Each number is 128 + 32 x the weight over its row's rms, rounded and kept within 0 to 255. Layers, rows and columns count from 0. Numbers have three digits each. The size before them is the row's rms in percent of the matrix's.

# o: layer 3 attention output (transposed), 256x256, rms 0.119, rows 19-37,83-100,147-164,210-228, columns 64-127
# v: layer 3 attention value, 64x256, rms 0.1, rows 19-37, columns 64-127
o210 105:140080166114123113166123167118158147147143150102097096121122170109090147152111102175088124092138070146122128069150174071141120133140160097179110125127106172095132105065088134096159082085071121
v19 098:105092170130137105122157168138112137139122117141143121129114152072150124095131131095104147140135092171138107157065100131088127152111133088091158148148109182085126118158138183147130190103128104
o19 105:105149107085091175128085136199097165125128155177102175125148114133132080151178119206116077135100161135137143084129124109136146113091123097186145128057231144152081092173134132119164136130150102
o83 097:104126171096140103116124129147162125144158074157145103169098077092138156120039119114093140113094178142126125114148103096085035151102142113103108107128100130078159171140099144156172146146162092
o147 090:122106131152084113153132032109086085119191163121111122073135150160100090140121143136139142107156130122143135158122124134120180154160166185138057117204107203185113125119129094121109111131051183
o211 103:143113101175160165102107218119126133099119119091192153139118122181102144103125176096149080145139132126146152134140179124175131105176152100093171119100082064113158115084103086091094088131154103
v20 098:058150124112105130163137104138111155107122110138151097123119145092144064076114150109195096169140105182131164100129102187111110191131148133116120133174164142152166130156132179130166066091152128
o20 097:169092157136113145125087134168209089100120078111070156149097089125119106182108134161115106154147171114132106192108124120118096107098110136116167075164176109146133094099150146139123115092160137
o84 111:141107064129171111173130161105139155145120147156184165112127143118117150203153102106112130130129124107191151068112162153125162141147146121103117137147197091120121168104115172090177147172052107
o148 096:108127148158110115097168136155054164169122145146154132146153138158143093046156129164155167085149120076050129131108118132159162117150116104079126117094074116116178151102122102120080146118116120
o212 101:123162150109098147119138101109113074101180123108125108131123130107136121103064157089098062156132133169136109122158099099092123165120151146151119147148122141123103138146111100195131135099151135
v21 100:136150130170113167112085137143089069062153082088146149109174072114146141086112134242127097158149102119090103157139116108117182118133062176163093166114107171139087138156172162143107093126142157
o21 091:199127090122137193134155141180136175148190122104132096104118172125140144045225142084137153092099097148118152103167112107128091191138079137168096109108188146089115128168087127099102110138169205
o85 098:116140187112117105156091101149106109131137135175059092107136152116193138133041095158072113146124100168102135165097133111134172085108131103171099160166136125149159162104142108134125169137126088
o149 107:095119133103140092106142127120106115190111151121230125146089154160123136210135202130138071114131160119131120112090172162117147133133140118128167169127131112174183133108148096170144118102125083
o213 101:139131108176102086101145129128143106068112106102112143083111145083123115101135110138134204137107116129105106120146109133107104126099182137089086145139099134146142099125158154114144151084129148
v22 097:117109076162129116133139124136163176115108117112137100146122122115120076160136099083111180185116101085112054134130075134156146116129138116158118150146092149197133174083108117127144140114109102
o22 096:104097119121114139074073142124147117104144126172125117172156101114116147090120125106134101134065131083145167116108120192136142141147193117130120144104140178056087141131134115076133124152118222
o86 098:151108137174137125147104153143190108144098114165157099101118131159147140132034135101185129158110102161180118122150087068100135120069074108148143164182104143212104123132121148124072129113131047
o150 098:093167135116107113166163147112069140132106142067157154152171161116121150098124138172125112058169174163144149125125148095122173161126176121098155118119087111078124076136105135181090136139148127
o214 101:094107124087095125138149133173109173112137074155085091091100142119115107140149154162109108145113097141135119065133131120137059128144087140108130115061122093190212181105175088093212077135172101
v23 101:116132112092096149138169161142114107140158171135086061120137112124140138049182114168183130115161080163121077128086091131083174142117146167107106200077071088095077105184109176103094169090125121
o23 105:110069141102137135086197116152157168134167174132171148092179117087100154190088163172097098164147157117144098087126192084165206085150145101136102093142130151106130151104099130133160051216072144
o87 101:144178123136134129118117142096103080206102131073128106128098135184175113082178130172170117163152115167143118195080066163114066116105131125131149080090089153143147138129183118191103153133117185
o151 104:120140164199115102174089088164105110101150105128119161134141188154179093116109103101097134076081134127101206129114097093114107132189149070118123124150096105156103143145157137081034142072169117
o215 100:100124102099146170146099204153100118124106106147098062136141123131108124137094133073173147091153105085153087140142135162155089190119171150119140148123149092146141047086058122117202173156121096
v24 099:106153153070124136163106122100120111147158101138127101135151131100104112115163140151179139185150054079145126168156138090164127119140135162120127106161130130101093134087169115199113158110151095
o24 105:148146166184134141134142128080103084131066148098108181167178068116132150113143107131094116167111118157134118044115156154087133121149131123126116098111107077141067154171066153126082114212141120
o88 103:129121098136133098102126104137183147141152149100155133146115145131085169156115134165104109095123154087129186175107176094148166182142120105145141118129169105120182082137107086191124148121089143
o152 097:117100091081144107188187183162131112101150129133107158110091140151094100150146190135090094102110192119144098096166129169173184106143088093154168137152095121169172105118141143100157138118097140
o216 100:141109154098120161109049132091097102160197096157094036136155118131146147152111114113171171116131091141105116196099112105112075173081133127147099082114113170101106122088156132114174085140175110
v25 102:156054131134132113110165110135112127126125129149126183113127150136118131087118145129211120150159102130178132184150169120135091140028105121223088119138158118044141184132131105100151141165133114
o25 095:045116107065129137127152166133126061109095141103192137169094122131138157091127058088082095114138150103122111073099120169143101122084122161094167137132081107166119139100128166146157113107115125
o89 100:190115147116104131175118145054087096095149123136111115113129152104128068157114194113122157100124139202184107143144131058097154151134115144162086133155155144153088107138121084153096095155111127
o153 114:121168120174127161158079105147152148150132159128068093147162086074114128166195126152140128164129100144086149153122157166124090141191150079078161135149058136138150139079146128138158194151180131
o217 097:159124116133127105062184110178164126101117148158143106060149127175126128120113118100077180171144178081131122101109139055135137101045148133179119164097166162134106143160110140098096034148063143
v26 102:112137103128105138140134144098081144110096070171116130127141128125155116153119181134131158156105168086144114086057138145161117135142131137208107109156054132196185103155081137215132147103129081
o26 099:102101162124151080135089098106112118146138165139119126142165146113103181128126104112108088114109129088145061135157055160158126087200165108057089106151107146136196093140168181121087059132136123
o90 101:123072135101085092077116083147146144091073056116168141053106131083149138145097118170134172147086080126091134155113130181139174115115111182196131106160152143182094110066111130151200123057146109
o154 098:106093085144230121146104130112168130152136162205140128167125060130113142137150135156102121138183105099157141175120104115072096094117169134119136181074125136109111169101162077100086135124134177
o218 101:177203115127104152133159163147128114035155133080087124163115165140129118121168133126164162071090167168110190081096167095104140181084097106135133083097103139112163147129142145159154141206140176
v27 097:208141133151082123121115171190078124054060178127118127140154165144112149169131100100075146129176106147063120195129135104159112150123076075122085132144131074118113103121121172063062180149108105
o27 098:138162158142119122044187149106148147120109171081052140109083115165145114107092162129111199182164143078123106096078128123099153085178105063142169125071155126120135160129149088170132075112098085
o91 107:147118110098163118136071141067142132191149101151081096125093072126126111093138114162174113106104089150106183147152110113219144151128063151105120155136130122113146139094127183112091102098106131
o155 100:087214136066128155135130125151094130108145071157175119133129148114167153087120127109138086092100183146157094097115125113075118120116213117124139102061096177161120130113152128096160140151143119
o219 094:134040114174145150130106100116148097145099141140172179159136179162113116172167113122133106158173113171101110165183154163166116178107150203110116147171145100115135144182115067108114169214074160
v28 100:178138112129095144091123134149126169105024082148099084097084134143103137107149145153108153168143131068140162133139103180161137058078138151178093121088111172145160138154105127134165108091008060
o28 093:200130131140105123189108092121144111145117123092132128054115117078069158191102072177143127115104163177135150142136110139117117064119173101090103090117079096092103097107131127105128156078132165
o92 106:122141147181134141174119101070124086202140092183096100187109127168133199115092116139122153127115117112162130115183182157116126103038118147136120115109143108088145103141104101083138108202082120
o156 101:107132103155216154132138170161153166115062159108204152138124096115132155082171126084147071104120141156097127159141116125152124200203118159083132183147110176138097134098145115169123115115149152
o220 100:145124149058124132069167112135116122089132136122050154122142162136129099143067147175126131150164144121144094138109156082127127135134105145153119084146127130131165144207124131142151157144190091
v29 097:131164158136135140186167095144128133134092111154102125117084169116106115164192114109111127189149089142086059093094154132169113152149148097124143114079077183080091174089075153111131166150119119
o29 102:114102138136147117099035126131077090098142124106178227110068113033146141131108137125182133156173138109043114095139189091141101181109104129129169118107100099096150161120119083153065074140140104
o93 095:101120105139105113105160127137138157156120180174062143154095150131079165118107137156098101165113150108148176069116143130118130193183101160118125181141094179141047104126144116117164147142184170
o157 109:129119143103151177131122152137146129092156138111148068116194153164151102129085104083130112107119111179114161172192106166138164112121111180146102079184174075157160097130140109171188102081099131
o221 095:137124129147123149165110099159152100136086128067117115107130084191144125123187162130083122123102142150203068095109096060133101100103186118117167114099172100092116124162081134097125174163111076
v30 103:132140173106121157207118120145161165087143136118174110120172150132133149116107152128114121092153102101158117167129134150183147104117099157097098114080112233126121153070185134104141162131080147
o30 096:119156113183146156120139114134166151140150064135148113068084085089166130126118094151108164163126093121160142151179076125153198118097176171118105090170186100173145150114153171130145165091169169
o94 098:113034204106095088106137118168116062107124080173174177089158147129164147106160158136130189136101126128107078119068108169111100125153160092141180138113117144040140163174100070091141084119127103
o158 089:112151136132095164119121155076122128180131166174077110142080142085104149176116118149135093123114179155146111106128119127092067127088134125165121151129118121163175102125166114124107147093135123
o222 110:142132141097127158136134176108086116033167130059041082122127106192115144066093143134133108091135149150133120133117140098138146222137126135106131127119115109140058099097062110107170146157147110
v31 100:113148081100085104108113156064140157148135151113050146073112145145147175129143111123121175058106144189129112100138146091140132138087153150109088121092122160088119107148143144128159155078124147
o31 109:114127175175128184150115138107108096105158148129147173146116068141116095144142097170114084148101139102104154070128205117113099131103103099166133106110145071111096188130174118139155196140130156
o95 094:088105105144151167154094165098145164148117108175119125117154167179137133157160166120136167096105154132107082186076102100118153101116100103101146126142108173127180095143147145160077098140110115
o159 101:083171105076081136155097108176139124115122114071166146215106136144113112092112150118117151137176114192121125155145062147088037149108109103142060095105112116168141150085047095077088147117116113
o223 107:187142141129104041033134167131121174134107119139108098111163147063113177131101138118181144109166140116100115074168149095100168130115159158094160171139111153126114116120167130145155154152189145
v32 099:118122149147128139066079140083134175207119081125140161161113112126136107090108167137132160107163121141115098154126143114139090101107078117105116131164151118146101150067101145135158113125092142
o32 103:115056119098115149169159133096148115119219125100121152192159129135132145105144042113163127133145076168170162106133123179123124127155159083128196111177084100110186051163125107112102110150139141
o96 098:135106132164134120136152094210088106110111076159135142154102110072160117142123160076108126110082153138104101133067086123170132129092106127103187223114090106094121200107167149113075203168124144
o160 093:118167134058110158123083124114092165142068131153121155100141141149155149120153141173094107143147164091169153123119118122086142184152161152061058099137151146166111112166143125143127134082168159
o224 103:056112186143128163132093139133175180146160144177106082123081163155099120103077141099108150125094151147101133138199102076133138107168082119190088174097129153130063129079101138137168057162120114
v33 098:184075109143128103122096127150121126137108102183161138133104143110135158154163126094111129114155144059097060109118101090112122177139188068134062176120127135096106151098076150173091105114138155
o33 098:141179108139149062109117178134131176101081097136191145131175138144126135123116164089076067113156104091067147156169098121076090153155162145134149101095137147188163071067069162127131107190152144
o97 099:166061123136127147131129053137095099092166135145128081150141094104122123047123170155133121145112118103099141109122136148175151150058071136170149157091206126142100107138114097164167171109069092
o161 100:091143153151147142098212126131150102115131136103129194100059115135123131124048098143126176113081089139122142121101096091142151089180109130097123114134076168101147102138195106125132168165148083
o225 102:116144138128122109103049155129070135159126127156122140129093150116130144145152119161135166159150205141152166151164194205153137079071164112131121111153151095148100192160109100034125061059140164
v34 095:179201121138144121119105157166117125104114213145157163088120175138060171096143112149172153103104138128107161142104144186153109100119131106150125148125126132107135177104113132161150147146081133
o34 093:094101147134138170098174074112099170132115159134119094113097137129139117217127131141086209130144144137109153092089137112099138116189164148195119120126101125135182098088144147086103027127127105
o98 102:135128172110141198148097188135148135110147076170075159108161102110160071077127141125115159150172118151143142184165108119110186115056102054088134125126120133152094140111103184163178217178186110
o162 106:144140072128063117101150115153101123123123167074118120091102110092141087175092097122144090120126107127124136081100167094143119131107100170141130214169164132153137109116094181104076112173129085
o226 100:166101104126161126070102097100124123134154083148122139199171133190125131080181155135131119188096125064123106180113109148115131164133130129130150095122146124110049125153154093161144166074048209
v35 104:151155132151077161085145111175116081115185126110140130104102119139137156118066152112122186130196151130101120124111098083148117150173107227118126150142189114127132103147105140091148136164152100
o35 100:129128119103129093100096178097090118121086074164169160124140170138113147088176157125118138171107151063156140128082134154150169127157135110147136146105099149109115102128112159092088098104123107
o99 103:102188092155172138174165084165169205108144114163105133131119100124088127074153128150201084114095109106114117153175081081104130183137120160138127092166154185086135094096133138104093194121138128
o163 100:141116148155131137136093090122129144125055202109152122081176122090141119204050067117096122119133135114163141141129157149151148117105121125133152084124108111195102196121168166118151130165108129
o227 096:159130135096111116153143170097095111112185053141105129141146131127138108104126166109120183085059131232128183122159085144036073140107149109138112157115103119167140136101063066118121174151125115
v36 096:163126070089166108128154112124111122095140094164139082138115143135117120163163124125120084148092135183188122078091123133121082158103112160158153161107079085113158078136178081120116133160153130
o36 095:125110147087122171152120107204086172094149133181147136114139150100150114102096113093160148218176099103148095121153146137086170096135082133119147124116111197136180084099159110151107154168113077
o100 098:103139156175119139100128114113115151121109064132137188093120061150159110171164117159100110122074153129135098151159110125125088157095151120100104101159158107084081134150106186119148105075097160
o164 101:133123128167054073130128167065192072191159138085109107142156160150073107077173161168182114072138128132148154150144123117116147124109123145143124159152171071113081159150130120134118169104075084
o228 102:146163078151169130109163117149125117116127162142103086089095147148132176159136113135054168136116127115068176152053134141142091102125107138141142161110085129141153132128128116159127125182127128
v37 097:096087125196133111137148148175098191118234154112177140123150132109118132121107180182091110120121101086140130104095191144177136135169168094117095139169151142149104169149113110125159120140159092
o37 094:163114095108153073133123191104187140098135148079098124124150154166084118136153132111101140146153122152160079109124202095133159133128063173194132128095084089201162105113117180160106142101114110